config.yaml
n_head: 2
activation: "swiglu"
rope_base: 10000.0
rope_fraction: 1.0
bias: "all"
tie_embeddings: false
parallel_block: false
init: "uniform"
init_std_o: 0.0
weight_decay: 0.0082
final_lr_fraction: 0.05
batch_tokens: [8192, 16384, 24576]
steps: 8698
Each number is 128 + 24 x the weight over its row's rms, rounded and kept within 0 to 255. Layers, rows and columns count from 0. Numbers have three digits each. The size before them is the row's rms in percent of the matrix's.

# layer 3 attention query, 64x64, rms 0.405, rows 0-63, columns 0-31
069:150087182108117132141156091099145125087136124141099146130119096125113146125082118126103130112163
078:126093125146117120117100096138058116132141119124088111136142085138116117143168159135150146138127
068:105130095140145149117103134160121161148143097121171084120142151102153092164160119121181122151096
072:110136119108153140136139126148096137146139119094103138170129213141137120108121105137093146114148
077:136117140119114147129092167120127098128123117089115183167126114147128129126134101121069140100159
073:148096148136130146141175124125119136101116132132137151108102105124104147149089116118084152125151
108:163130145140152116109132100136156121155142195110140132144100147101121145170127137125156141107090
068:114111106148154141126090130142156143131176089100155069138160160082113102170141135111160103183107
070:106145083113139114095137157150122145124091114141147127146141152134175119115139124113168110159130
092:132153104129104118075123135085127155101109137179097144126142135166165153090156099080140137152139
078:099120114097154103130102137114126141135165125152160112114111100142152156134145129129159092148138
114:162122127122159186096122150130145096166129098142089114185112123139141130157135148086117139144114
073:177141099115126126114105177136104151147144119145133102145110148112135128165114173120152105155086
098:120167127164090089168122142124128138161125152134148147123116124137076093095139109139113175129124
080:133141069097145129079123173133132101133143098141153099114124093118119135165183159104153116154096
112:106144123126102134165111140101120106139127134104138096096158154131132101104198104118121156107125
096:103148151156138186145164139148128131109101076083113158108111112144080138140135104125125142143132
100:118127098153158118120144138125098116125164111116163131112127124139121132107140168149106083169143
108:104155136121102128160094133117149123121131119106073138095139093121129127129128125149151108139098
089:140128136180135089112113139115149137147131140127109093146114139143151103144098145107168167143179
134:132131135174191125169168097127125075121142104139111109101136111151124110143158128128111133115111
118:131112140122134142116136147125159147083114160097113115146159151117133105075151084098144104133108
106:118155123146128119112115089117126116143124164141131116151125125107123174152156131177096121133115
171:150184108107142115132154123139130094141167093101146111130126137127130108098130133106129153166129
112:142113089156175132173105084119142104127125099109113138130135141124077131173114171142128106129175
107:134104092160148158159144117119161160163158141127105145112170147132129106098116104118098102136134
090:131138125144121071132130150153119103159162124133153202139143149105083127115139095102109120151110
093:094129196161149139114141106110108088131150099112157130115131109127079137118134113169144118149082
124:143094130132127162102099137121157145164147116162128101138134139071079136137130108064109141154150
131:149168129102149162102143154103109147150156134136124140164134131154148140163084128144134137078119
157:117147154121090149084077105166084158136138123177078126151122125138124143145137111127122116126158
096:104100164078115107114143142121136160110112118134084126126117148161156111166101160130130170158127
092:122125124130155152090132099149113158098062125149126099148078186107110156120100126126150103110102
085:134157119124149124131096089144154119128151101132154104100138127145143085134112130086129155136148
085:124134144123130179104183117125131173121071131150100115140084157123102153102120139129166147091111
083:127138111153170138116097080173107145087088116140154093138117169121126144120134098120157121108098
095:142130111144140140129073105145103140136101119125109127156144151131114108113113103138111159119168
086:113119079127131167116152111129120137111115130141174114151089170110113182123102135095143137077133
092:110131164132103147171147143139113133100141111107134091158150122168106129162143144116149137155073
088:160090113110105116130156157106112132151121116164123160127117177152138094117110096100137150096150
083:102095102098122177135140130119171134136113101111096124138153119105117124118137091138114119117188
089:120136142158146163147108109122099131099110135097144142147127117144093145160085143143100115140103
097:111125109167134086154132129108132098164168089116116133122176106128142100097144113115079116168172
077:119150087135110133133120117140152118129105120123146144167178139107133104113116145147165127096107
086:118140118126130122167138100153072119142137145119130104109126131147103125115156147107143133151103
114:149115095128123148149134107094104151111151150116095123124126146115139127111127117175132149118193
111:129146099170123140141117137149146115112105169142124136161120163127128134109096099135146177176129
096:133135162114114119150214155131160122167164104148093118103125129133097176104103094120109125089142
079:115135120115087079132083111113115155158094180131137145129154131131159140135100075099103130106105
107:110142110131112172122106089107144156135105143123124163131112178089107102108106121127119149070121
098:125130105141089154131169171158103122113130114127138138090106117130151098154143103186129161118092
104:165138088093075106137110136098122157125109145132136129040122120111151108107131115106112147125158
118:122119117158177162088174130145151122134107123101119137090112106129129143158093147121181117139107
110:106147136175105167169112074102129118099148120083101124138121167126119096120142143095103130144136
114:182127147098146108173143143106117115115128148101093102093116112131136108142153130136175113117113
107:074154134101147123100183137143145169106143136175148100083097101137166145167100152142125109150154
097:152071126123123133129096153124150099139165112099164175118097082089110109135109133118142127129147
103:127151151131088102149135123100148121127131158086152130137100142147143076091164151136141124139119
095:176125085132141144107158116109132124116140113117122088152139110110093131192158150100134097159162
103:160113135161160137128136139170112121091090127093129099119116178142116123099130097143136103094103
110:117095118132103133144115179162124142091115120142095138132168115135099130134121102130158120128155
093:111153103162197158130121079112165143126094124123099110146139179081162145157124166140133106144130
115:148105146132133143086101124115125170134106129175123113101116107153128114105103128178112110124171
099:139137101085161125141183125104141069179145122125128117093164121114160140120139115138125170122122
# layer 3 attention key, 64x64, rms 0.389, rows 0-63, columns 0-31
097:125112130123125164084135137111139144098095135158138139141113150083144123100100112152135123094145
087:121144126118127112090145138117135130150118118152098159164174149123113152123122132066122150138140
101:123122156114095142199161132103124141127122113121147110113092088197118119120151119141121119144132
087:122119136163126126091136109128137128183164126092120103150157131130138152135104108156132128159094
082:164103119121127154120130119087154142145106103137119107121156155123128143138114121176125115130146
092:113171133137091119146122129148163153124075145128099134161116187126125108131120125131106113105139
089:184133157131127113129146142157110118125128113108094137104114093161110119074131081091128093117148
078:102110152098148120147168150141135104136136075142169136122107095189139138156149161137122084146118
103:160132135116176136142111137148105118124152119149159089104120141113094119136131137124175122149113
090:107125116119115145135136130117155083099131105180112122130098116141143129135129101196094121089129
095:124159100111138111111160122155144130116145071125176112106117107170139125164100151076148109167149
097:125164084118115082123091103121122099181099121149141144134166132111119158147151099182123146131154
109:142115124127130143153104186123099107096141187131164109126096098149126128106120135106145121137123
081:133156105135109160065104096100145144128145112129124160144117122103124118114122152086128148099147
102:145148147124136092121173163115128139097179096136166076158139144147141138141114148091148087135112
119:080123118101144109131098140137139127122121127130184174128123107122123108137189119122124147133115
076:076123094138141137143113148124133138115100112094141155164099112122109157101107106173106100113158
103:093118081130140128166156160145104125140133131146135124111084125142127100140142150071136128165152
109:130118125157170143139134124164125123107178112126123112121110135167146152141144154075122099150097
112:131111114141136125120143169112112164129132094094140112146117125149086094179138148116145170088120
090:115103079151112125146127122122098138190166174145165136148138154112155144124132096105100082157107
092:151113150132087108138164109109130069120125105117185142142102105113121117161154133096112064094126
113:185119147128083115107127137147128141117107156142131142101133133070118156146129144155128116111117
095:105118166110116129139101116107143137103112129156087124150137136163158167092188114087131128110147
095:133126092139098120074140115092141140101140113165094129110114139124114129108087150142161153113118
124:100126132099106131125077139169146123164123104136110164140154114104134124122107139132102111142145
098:150115100165130138131103129172144101153128107155129139153079131122102144115122115108127161167072
123:118163106114124143129163070114133180153143116142056118105082114133176138110104146145136118136155
114:136110158121147119095169094166129139120104146157149094126130089137155122132100121108121116135115
104:149136119119181100144104139138122136152092126126128088175101115154118109154148110099151149128110
099:075136132142091139118106092129135128112123090137143132151129117129127180138138122140157137156118
111:148133155153065112104127127105196099114142142143132139155148130144110142089123134106124102104146
087:132109136129108144158145099153165119128074129133101130162150151061115132104120086120100177110176
088:107080085124136120120107146127080120119114135178120126139115180095089136137083134136125105126128
090:110104131102113157132155145170135114143150118093149156148120097078101106106186118129136122119138
090:163144154161147123115127099132133149158068178118094157157153158082112138093123102132098137091158
090:064157152153125167122130104164133122116114128049102149157115134108161143135165111148150100143098
090:163145133120125139126137084143093096147095082126096179185157124091117120138092114128123133089174
107:098137101133118089147113145118100120138174115117149093113098083163152119142126143146146104136158
088:159108150126113143156148080099141137118118137143128101082128150135099138104125140142132137104109
104:123106121159140131084105113133144117160134145120093196100155126063120144116139117138131126134119
089:085139113134156169121134155131162137136118137083105153110127122167164084123151105162137134150104
090:159145153138132112107125153155092109190095156097135153138112121134149114156058127153122154079137
089:133091136136167142138147103127139156151110120094133143097113097085135120139126115159110108124130
078:180151129108147159158127144087123128104141105153124103101101110197139119147120160097147069126144
096:126141159139113141109111104143138145134098120127159110152153082143126138112135103119158126111129
099:165125158127122167087129126139084170138090127154152140120158154110090139158128148104100138131116
102:135124136118065140118086139138131097147124139165126136156105162133115105115122128123098126119149
136:133118147149110114112120106146132119139095163148081178126142150113124130135106112158080153095131
101:122132124143082130123101107117116139127103115103121146120136133114135149133116103173101147096145
109:132151171131115122087123116105117111138107156117125160158134115149121142096137145156101154126161
113:071134145119149143153115110148125083125133114165137097130128108166154125118150123090158147113117
124:137151147171133150154158100130135115137145096106112152078109097141141076126139140126112126098151
094:117157095093129123160156149143133114135110101108174119146177137121109119107116139160170168150121
111:123143085143089158106139083119092120120153107132136148123133142132112119175150118145106177095128
115:165109123121097166148139165108134160153136104074164141137102125116071091134151120108139160100128
099:094126092147112121125102122154083112132126187080087100106142110150156156144158133142104124098118
096:120114097115147126100079140119127095173111181115157140120133140133123109136162136110126101169107
106:160115132133109092093102142195179120098103139143102131142076140115155141134154158147101125136092
092:085136143142104154117108111126160123128181165139190158093154100148153119095091148142096127138144
094:097168093134122121167117088130146097137148177137121117174141124151112128138141157132108120165118
109:162114107125119121084075161094153136111112162119151135131141121140184150137103102165111125116143
099:129117099119119132141120144156140151114126156121122100105109147105112168092157144130138096136093
110:120138121135134134119112112172072098098146145161119114139105140114143188096097141124142131174078
# layer 3 attention value, 64x64, rms 0.324, rows 0-63, columns 0-31
107:119137127099092136154123142142054122138173175125126133149105148154100133132122124130106146133109
102:089135136100124141098127100115119161099160127140102077116116131089139176129142135132094132145122
116:135151122154135129109109140120142109129151164152117119082109129122109159195114135127133116117112
121:126103123118131147114127146126102091137110142113129154141137104125100129136123130126106109148097
110:113158128102109136165168099149112142118154129139123137104109098131131093110142106075121077162122
119:099075129135121093138123129102148115143124173134127148161145179109124147127093128135125139163126
115:055159151113154165113088142102130105122142102092126122100162160086115151149120125120147135136108
106:133137109154099105144105109086112143100119162121175137152149114119161114131108122161159122142135
098:138099165085080121160108184117052109120138137121144117117117150154093123149152127129153111108121
093:185159128129145126097121127111072126094108143128144118142124116128129078121132139121114163154132
106:117137114104133135112136152099084163141116130178089170169131089144183122101110139133132154144076
097:112131151108167124154089127126140111129145105092120115120135089110116123126155153114159112143074
099:137139143126141130134143152092169085137110172127116105112125169161134084095151101161082133103138
092:097131160097119120138154168128136138101111128115095129118144102129126125182100154144132123121139
109:143086117138148135137126113166149113097121124129130158148179134083120102114129098130133136150107
119:096153141127129124135133116170101165126139107169094122144136087086095110140135154115136129154113
111:102116078142145168119146131141112152095115120142132136138093122129099126163131131108109141084094
104:118150123133162116115139151121115105085127133092151107136150153119116101143115152094121099121139
102:072172102097118112155129120167131114117123144153117116098082115118116079175131126106131166135145
094:113166135121169147159155117102109149138139146109139128204127163121122153103149167097092132113103
112:095149147177133150102092127153147103062146145098114154110103173096116122152133133142122097145119
089:113137119139176133108107161132098106141122111124189157113145165106137121138173162150107138114102
092:129166136100118109140128073085143108144114129172158111081132112168145121158089171110124113101135
113:106129171160144155128124142060138151139146113135140165094077089110128128135124111139145111127125
110:118085155164128137153073112155131146098151132134156103125115104115141123132136165115099144104163
101:131125145115085150148109165145131124118132122112102123111104137116118129099163183133159091151134
109:084140077113156149118168109120122127121107142107112124148146131117086143152145184143127130126127
100:157155123132134123090155134154132128141124116157156107121103192101133139091150139120118102116110
094:133133146130164113133142122130081130129110173139133102077146107137131158078118076127144135171146
087:125155096127122121106137122157170101139094141164134122092151110125127137182173135142106108137132
129:130118126100142129139135162118154096135138059130148133160111103158073134107128118126177154111132
090:127113150138134144066133151123142128112114114145080113132109147144126121144149131122132141111116
094:140115117114147166122114079100161151133142112146165139129139121146106139130140098118102149136107
103:156124084099165110139116149120143111119126104115126125108098120144130115174117122083134142166118
095:103155143117163105094115123109090116133117098125103120168115167146105096127092158135125193116152
099:154169092132088115105149126182139131168104126117105137150160085134096096116151109114120140155102
084:137098123128158135091123155162116098132186128185155124144130163118100157153105131143120167135103
086:192153116150146108137132118132119145165138122130108084167099141090167113119120083104092090096127
099:094119177125145097090070151104134088138125120122114141130130155124193126152121119148144107106135
106:133144136071095160125133135134159120098099102134146079115088150115141111092112073153106148168157
093:129110137122110084114097127135088143145121091147145155138138082120137094138111109073139158160167
104:134147154183136154118117111132150097116134141123113107131125112107097110104124102139172112156145
087:138170143138107139099108176129130144089102125154076146141091148129146132119121139121095122157120
095:166088178121098140104161132145178134139097125148125136176108140173095088133151140105150158092144
089:162125137159152160110110143109118137163112106118180116162112127122115151108098127114102134136110
093:103127104166144130159166108133147095092124154144145157136122162125167153135130138106136117091136
089:167144121112154142143140142135117155130084112154155115076150111112127106139103112115106101152133
091:144114137136136108147124143142150164153092117152165144085116129134149082096103109139114126105172
099:102137098076153095112138098141183150111114132135111114147134130099136141150162125131164176125162
091:137111164147143119126131137099129139133134125096143149101071128135124107126094116140123118159117
089:055155158174128101152135130154153126137153111125114133095131079122138133093142133126104108117106
100:158103162100135126118145104148097122111150115138118120145078158123124164120149134066183154089101
103:137087095130146117166141122124107114151159114101125154114113114116148140121108087155120122161116
102:145065114134141113110131103148126127133149102135134115125155177117078153153089097124140156141079
101:109165118138121149105136132099125158144147126135111134132114135131095168097201129117137119162105
093:134116079149115148139121106147108144160143120103145144146146085110114128107075128164122125110144
103:126159115119145120107135128135152188129104175075134104143128132126180106158104148143149132129146
094:120140115187142183100120124127184154133131119109159099105139137119157102115150141130136120111103
095:135169135145115142156108123124135157059160127123084106143126124136105111132146157118072137109120
091:113126151124130093155106128101036091158144172167129138127133135114112095125124104110113098119129
076:147130134110129157123153122085112080134140106118145147073101117150193096126154126121137126107111
099:111103136112144098077117148147102150162135089133163157104106172117116118115157148132161139125100
094:095142149157144127134120137179134163139124120127082133173129150111126115178131151140091076108123
086:155139139163090117153107080127163090113138129135115121126130111137136120170144125115147130104147
# layer 3 attention output (transposed), 64x64, rms 0.285, rows 0-63, columns 0-31
102:147140112094117132108129110130115129129155089137126142107143126106124086125138134133132160136144
107:155171175096150143152119142100129143126119152143182167131125081138176122115122132141157100117135
105:141107139090085094118115200100131114135135145158150136141129163127162109095174165090109107150132
112:170176110156166142128137118146117141119143138149129126100174126173131116130142127131145123160128
111:113088145121126142138104075082178110142132115115162154163108118116149170113114128158119194143126
116:159174084107097118108140139164132150130122098130146118108108120094109105155156136110175086174117
118:104190115137098136146169095133078165140122129136139117132075115165141126140124157118104134123111
101:124158164083123136187108115144093097111112122112105126095103140130130107107102138173130110145115
105:104106153157125166115107107120127100105159136181086136115123137151176130104105103145125145143162
093:150098165107183145128141144131165125161147154077118142137138110161128153115155146149117145105143
099:137122083127125114095146119123128138152108102115180164123147132138091155092115172172153158127151
091:130107159162164134113118128131146108108110130111158103139142164178137105152134148128081136158117
097:151116104101108146160108104088129167104150149126120121130130084118109177148123115109096162115108
099:091119169158113135124166095148125149087143122136131123142102169163117151109129133073154094137109
108:141114113150141108167166082166139080124109142120138092127115083147131114124135137145141095152116
102:129151128130138136113125137148142098156133126091134130137140165092170128062111137137174095123085
104:161105131142121101112164106105099137173104127132149146121140180082193097121138131102125094124115
101:178122156105120131142108097136119133156098184152105106131108177168129129112120108157130130136127
100:161150153134107111130110135115150110133138082105115125136122138138132127121115104114113099134100
085:157125151122102111111092120174118184158169141143147135126084110093103099143082134171122146144142
102:119131127092127111145144179162103127166107129104120098168122154175117112106140127125135135132122
094:127103121196133109148134106133154135152101128105107160113127127161111102113087130130090172142154
095:136154151107098119131143186165132107117151142124160140140099151070108128121120118148081181171136
105:089189080107110107144113141116105117167130105137098140156135126117123157158137151111123114107094
102:110123199104124075133112137128160141111105090109112110106141111137119161166142124100127127148156
100:139138163153135110098112133097121137097145164126117062144136131144121124120101142155168147100098
108:155114124168114139099155120141121134099127127130138152109087144157193108117109105096148139157088
093:121127126106138107112157134086134153128175174157086138115126147114101128143108116093147094074148
097:112159148135112183109096092114180075130116152117075162112123103149162089175122173130144118132124
089:146107147147135160103147124113097142102133111122128133137106165117082158115126128120141103095091
130:123134111144134114111126095152113139104125161115114117129156145088094144166191121123116124129107
086:106171112096138117136156102136116138151124109166129157142144168127113118106088103099132156116112
086:101108130093132111129095116151095139128143138181142102097121094160160154127135106136081111110136
103:113127130121140135115170150152071129123115140101143076162115134178103173087150118153124168131109
104:146121116111158157109151171140130097105122106157146126117151112180112094118107114135119128118115
101:123091179142112135151116097126144139080135116131100092124117181113127172133155130122071138095134
081:113117152159115133120138147129101149093102111069145125106152082134080108131141128139150103137085
084:083118107128122149162101102136158124078105132137138109127118151079113101150139101129186130119121
106:123131145085134123139167157188134133140139084104157087125108123138137122108133151108160125139164
108:141105056114088083134115166120077134156104118130151146096149148153107102129127114093126135114171
099:121120109173126136097161120162113130123114124127138160168150135096098113097130173160079163117081
119:151129118125113149156162142120097126114097141142099152152117107166179149125121117115151147104126
086:140123131118124127114106144111148122128116099123118122139141144165156071085157094109128144152186
111:148083116154133145154109096125091079123151104069106106122175123093138104134167139144123120095122
094:127121078116117125183131133134148171135094112108130133124094084107114089119100114143155136135147
102:117122161130142148114130153167161108122131138134140130169115096135163122147130174108112162105136
089:079124081088133144117121137137096098140155139118120143126113118131123146118174107126117146104135
095:128096086109143142135085128143090161115137107105154170147123080126102130101166147139146137082140
106:131088072121148108131148131122198104128161134138120150088122117142144130105142091135117119122134
090:101130159122158123105154132119113180115107091127206142145143112086139178151135119102113124097145
081:144148147116137139119127078107127175107120091120113120118121143119120170139092173160109129113176
103:117164129178137131133124092129134110145127117104196133149106155078135146137150120148130106162058
098:128152170146127147119157125191142159125117140131141134121075133087121165125139140114112116120091
118:096126105194141158116129153162095157070098115120151127119104119130135150091137147171158119117062
100:142097136139157114120085108107112130125109130129109133171148149124130137096123122100114125091122
097:127126140162101135163129135135145094130123183163119134101126085077118090171158104125102138131141
107:141117109114075116156154124095143109181155134107155147120107163125132124099147100123156124119161
100:087114121138154076175126136130119099146127160094153118125135161120143129088109101159124130117178
096:143146106119124119115088103113124070141155123146122128127192132136111133132139087149086161144188
085:130124140127172174115121120154116160098102074137120150131159140072096111149144159099146119163102
079:127102121120145113115125147134155153126155121113142142138135110108066155140141149103153122145125
100:129091131132161141143131191104114133110137119105185108169116127148081154102132135130094134125088
101:110137118100109182128146129072184105150126090135112119114124109105137133122121129140163129077158
083:122149109160121131114075111133149105147104137116116154158203113097123148100101147134100143134136
# layer 3 MLP gate, 192x64, rms 0.45, rows 0-51, columns 0-31
094:169105114140133175120143116119168112104111143121140132134157105137113151166164084106136097086117
095:136105124092109117142121162081124131093103170162120125122125143103160128155146111125129154147094
094:091158137112116123161129150124149173139133133144098124140131184116112134173105142120063124053152
096:146129090096092150118130117125119112123095132119110148085131155138170096149101078118127133130157
098:116134155100141108166122144155139125133138137114107133131135098091131125170117145103133089126171
113:177112119148119108122134144099123106117123171088114131103113128127156097157143149080142163131127
106:116105164099132147121115108132114131136191123133121148147113135090140137123126138078109127114191
097:128114143096137112119133118138139114148131162184148123077148152077137112115126117110099156156139
097:147133123108090109144135146121121164130114153139103122111073151163119107128114100157166119139138
103:155088127077119123138075146127108119112136127123121135112122126076125094151145170147194123125110
096:094146133111131134107109146145123090173111103134100125117128097155110104131127159099124129125159
092:154109131152130090115114143161169134147121124133149136106143154137151110115114130119128134122101
095:138142149119153142095097145151073153107101150142152144137131128129097137120129158078147130143123
097:134139109137111099119142077104123186188103105138116142127143129175131116078076139163113129135169
100:136113110127101143153110133109174160120135106114075133127109133103126106112168121094151128104099
095:119149148153107163159138119122160131099136156171107114083071112136131139142123132135169111120159
100:153130163128097141120108106119203092125137108138082136125126149104153105168087149145135135099087
080:166119150117162106111124106136133133167136117137127132106175113103077124112110138128120142147121
106:081134144075128138120153173129142124164131130124155165133113114157151119136147151088105129125148
095:130069118106120102098154177104107123105090124103110153127107125163075149109126118105133140106171
100:178175132124133156133139108148127139146130142140113120137139119142117140149100097142140138112128
091:128093151103083127153136132100142129123133130133080118132134114134132144128134127116122107126125
106:131159109140081129118137112096135095112135125111130110121178159108086132140103118096152096168161
110:117119126141144092129129157110165093117117144095121136160185145122094159144172092137133128119132
108:117088119108126133175116127071133151136123128163106130101151109126108115098120119109119134132187
100:111111129117131209112146132145174151120111096136106158113112132143130085158098145148121175128152
111:184134150146134148118146135100158129149118105123158159076151111119157114108067155103145130120144
107:126150123121135160124138118182138133120157084067128148122095127116066140112155121113137133164122
107:130120122154123144078136118119133135165074128100114116136157125117173148121137126133135087097137
095:147179115086138138149118120143129091159068147102148115147136091116146149131162089140151103132184
105:124143137104126106176121099059116110137138141107097142114123125123126101115131115155129139113122
093:107105146137121123136124090122145149160140150131111138127125151095131135143158087136106113119173
095:119148134116164119120132139145114151109119093149149137130126127082090101202142131130137144104119
096:124135088126130151158122141113137142140139124139137080162142162099142185102141116112160148145136
098:102155164133105117148134115132160113134160128132079150083120114139144095131127093137169133153143
086:143133152157131131106150097149124154140119145128083161122147124157084151107121102138133113145102
122:150163139106121130132105098114129111147087141116142177119098105095154086138134165117175132130146
101:167114074121118126138111169117136148143173110121151186131106106096118135065099141115169090101115
095:165093120091096119118081102144101147156113116076110173169151142172141086123135171128138143121145
100:140111152174139132136139097156131114124085162106156125127176178126165103108133095154071129094152
089:093159115125090098098118121105136147142169142150157148123130138102090115140111149138113144118127
109:095134109153133123126152146117120113113116173088130122150128157127071145122189147165092146099137
106:141100127142094136160082125123126094182114123108106139101121124097135099143164140120114166133148
104:112136169101103140143108159164106172136090133133106155132086130140169088113127092093138162080134
099:111124116127153129097158124102116137125150129144132173112161135092089124192153138109082156133142
099:106129101119121089127132118153092151166142153155113114108123111113172105087113110157132124132146
108:149161089179105152123155079083120125148113153125111134128117109109123089164121125128145115138120
103:131148142132134119115118093089118112128074104095132168101143102115146122147102124165125146103127
086:135133134131169131113139113164117171106113148143135125169132136140120111131148120129132145162106
108:124135122108147090075130125139112116135113107132129126092172113139119131136128116117160138156088
098:099082137129142108101148102150153092135154143131170150130133139138130133086138104153112122119161
108:105153081142143130127180135111111124115113150114136132093136083124073139125120136115148144106154
# layer 3 MLP up, 192x64, rms 0.462, rows 0-51, columns 0-31
108:187134152129113132156093095142126102108117130098165122156131150112099143123113130131154106134157
095:091163105103140115101113158130115092090079173094110138099162111126115150128138151150146151131099
087:091094171112155180117135157115114150115120153102129136145122111115115113127149105105141113144091
106:121133139155141167126098118151174106124134114125115115121132083104092120137167179109149123124095
086:153120102099110141119203139121120128130063123142116138136116051153114132128114178148150131109128
099:077161146153113093118097123105146127109155107140115114140128097112135129152124094093096121149111
095:114094125101133099105127142176165126144101150132131089145118141095098108103153150114082114093121
117:092158122097080154176112148152118097120136098093115116128144121125084116154141117133138145124111
099:141108130131126135063111128099199117126140149137121138165103158083127122119134165125113121087124
096:132163092130166149152106118130096122115160135144093114142117139110148118143119155109110115106134
111:118118104120090068163135108131140148130154153123094104111135129150141149133105113156152071114153
093:132099124137077135114126133136103121134106146147143151107144140166138127112125086089119111130137
095:145121146106085154131130124133129101098116121147074081159127153151105142127097135118140142112158
092:085128166097144125139110137128168171106110109130146110137084124110145141057168116151126147096122
105:107130148104088108137121156115158089140122085181096131082124120094129137140120118131133112118138
105:120115089142066130113146162131120133139148173126138123155156174091083122141158131124103113114109
095:154147139143125139135155125137112159132113144110142142116107135169180100104113100104064155121102
075:125126118144108136117121141086130123125127137083111144095099156142193149168113112112154107129123
103:151055120121088102140125120088140082114120148143157101120153137113120124111101125125128112074086
099:093121149120143132149097117121138160094119126110078129144061121109103118082132135116153116133080
097:116154110122124155128116108081112133105093127088136156115108112126160124162111150132135161124097
103:145105125111152159140162097135151142085157116121146128123123080118131147127120142163113105131111
096:134142159135125107160137149149114107122116133173099084134106141122117122096136105120114099144136
109:162124149117129088140111071149131118126092104101119107146167142126109165114125124111097145164121
115:116135129108153128158103111070112133147089125088097156135134106124103133124118094117159126127134
091:128190118161122109149127166120101145123140147166124122125130161115166120078112121113169110150102
095:150103104087090088139148159110145164133141102124090133148149140153124117128161169121124091118131
099:125156100108133152137154122133119156139119090119174137111090140172128126153101110122136164154131
105:107136145127140129094122104142093118124142149159145129158156184099107162118118135165068189116109
098:116155082129111101133137178133124095133115173134151155129109111096138114110125120119140161142101
112:166110102096111103108188159134133125156128157139095148115099137140164150137095126110130102154150
117:158100126162131130123131107099131120164128112073107148109168153101110130082128119153105123120124
098:088138113140137118142125134110129114110084154113170100147164164101100149130125116112113160161106
084:134139067117116111139080152083151120165128111124122150161118129084116117135110135117135171143166
097:118089139128116139117118125108117130131133132135125144086130141136141124180145089136172096107129
091:101154114151140169094123120159101141103120131108130120122107117096162109122140147159112117092134
115:127114117091102089143084167131133139175146113138152171144109123117149142129099143080127085154131
106:121130118157123127114113130136123137134117173186083120146138127153092143145138167102070116112102
093:122109148154122181137127132140168150079104148123138125143125094122108113140135133155128120165084
104:110119151105164161127136147124131128143128110141110114120130107161116090128169127117135139139089
094:102142146133142139139113080172101116144110104099101099107201147130140144100122111156144103071147
097:180126167148108110113139115131143158129088139113110138156120097124136144103123139093115154136133
121:146127110131107116147136145152142148140111124143061137152137153135070155137177120112133121155106
103:103087131096107103125115131129169095108152148114116112185082171125104113137170094107111109158107
103:116152126125159110099150176136109139137139135152136148114112136120135087130143192110144157141082
107:151103133113130123140099134152095143148118110144187130139113160133134128096111100130139168088104
103:141121134134116133135090093096100144114107113110097115154148125112159075099146143119143110099101
093:133124142137151125116086112140144133118120110133155129096158165095162132146122132153125122101115
089:137121111151185155159159133132125134145101112143123165102158135108134124155096104141105104092119
106:129161102099150122147128109118117128126122114102142109097119103126139116160179112124107133107115
103:147128133105130130115149155147122127122095122126154126118075130164143130125135080130073156111196
092:158099082139084131132150087122145112108157139131093111137123130134154151097139115134130151132104
# layer 3 MLP down (transposed), 192x64, rms 0.241, rows 0-50, columns 0-31
104:126136131136132087101118139135124094166108120141137101149129135121064103132151069122152141108150
094:127118171130108097144098142119081136083171113109142121177158118134120144144152137150171130103106
090:159099098169104110121114127169126131081173110108103146157145125123142098131182150138151140167100
101:133138129116120129137120092159127111144104102135144149112092114063107096152150132122108148112140
092:079136152180160130150132106139154099129147159133189132151159136129095113128184085085113115147136
108:111105149157141118112129097132127115112141130091086133110172127124108122164135102106156114109165
103:106160104139110100149141133150182116129156138120165164106146118114088122135162123169123139158116
109:149092109123089131171119126127110084140129111097126121127110094087151162148146171110118139120144
112:129130140107162116132128107153092134117110098131141113142143095109144153114127116108133144146131
102:137124174097121098126145118142163118138148144146096147145084141169146151119137112114130126146096
101:166114101136129105135133049126150114152156173106119121150113069148137128128115146146134156131132
097:148097151118140125152151144104124089085125122111162132118159161131171104125154114112132156150112
093:120112074137118097118147129109159105172170095098146189163144099110146111143136097112135152119127
099:134136159135100136133139128136096187123126101164146139110075164110104151106088131152168105109125
104:129146116148151132105102095130168161150133147105108117111151069132170135132141128129127121124112
108:148129107181109115172141107104161128085112128163106120132128109109154160150110138123129090075154
087:127122083192152145171101129118140116157171126122102137153142153100116151134158110108127088118112
085:114168147113126116086108136127143129131099122142126207157143140111082148152132092144122155101130
100:078101127108125168125180158097097087138099153137114127123159152093132115138102109145134086112178
099:158165125171100151135115134103130147102144141162128118104123116101107122132135151156189110102113
096:127119104132117137111118107119168101145090168094139119141107145139174106137103094132131100097097
095:113128141119187125127130122109176133149148152119156132116111149156157102133136135104127114126114
108:100155103129124115098155118119090074117096137164128108163108141109125127135170151120108129162138
102:123089181093118102161124096175173126124078139118153100105158110109134160131154130111117147166122
114:128119100125117101136130096115150122126069112136107160149139112144149156176120118061073120111152
093:138087148108105092114118112130125124140109117081119133133145115174141185118135146134117140120153
098:134087114141092111109160155129123162068137138123134124128148109149172116133111142130141117124095
098:151125150154111066147067167117160135134161084177109135130133090103103113149105124130144133140108
097:111140128089132129143064125109099141133129143080123145157109123133177106168162088129100150099137
096:125162110148121125184142106106137083132157156161127112136117113168123120087101128134148138098128
110:146125104147104159115176140132131148157151131158101104110121119102211106130120113131097128128147
109:108116097124122108169128109114129072168159150119151142156137171143099138119140114157154098150111
093:118122166149150128146141140154108153117105128141157089157155114102150129129122112155127110062083
092:124123202147138158108169106160139146084098148090109120100139130175129159120132127169107102101082
096:119162100086084122162090170102124114125142074103144135104127130100105088159148114103109141130151
102:093169157148119142132185123119135122082107137148103152137129193154125145127108087138129111111090
116:101138125118138146117085134125133142097116131143159133126125150153092103088091139134132114143119
098:140128146128127076158116109120118101133141104147127160113120089110125180129126054128148163118110
100:104097143132185098100122135139118106141141143125134119115142120077113172159123089119133136135099
106:117133142091167170180097125101155163073132126151102184122109125132144155123143127111129105098092
093:126121111126123125157114118114146114139100118116181189110145168099121167130116112130119108135150
114:138159141122101100136147139157175106171105088141096142146144118164107109114101155141144115110089
108:121122121179112149153157130133138148138149165096130079149145090111101147134144132129125129121111
098:115146072147119140145107153061117115110173138172131125126127132162169122130113117159106097157155
096:145156170151159102149086118138115129119166087115124105130116080130177109114158154097157127126089
110:137138125156126131116126163114129193133136155070103146154120112088098141126159130155095165144171
103:105136118129149156075120152139096122137158079138112152127126133118119209122124077133122115129155
094:133158133140089136089122149162108142109148092160137112147131135151137139108175124070106119166097
087:096119123094101111114125137153164138113129173131130096140118120154120095115157167121155146142119
104:131134089081111129093087123109131149142137131125116133114129129100115146146136126147109178179169
105:114150145099170146133129145134148119192137136128141128127106091084138130137141093122130128115164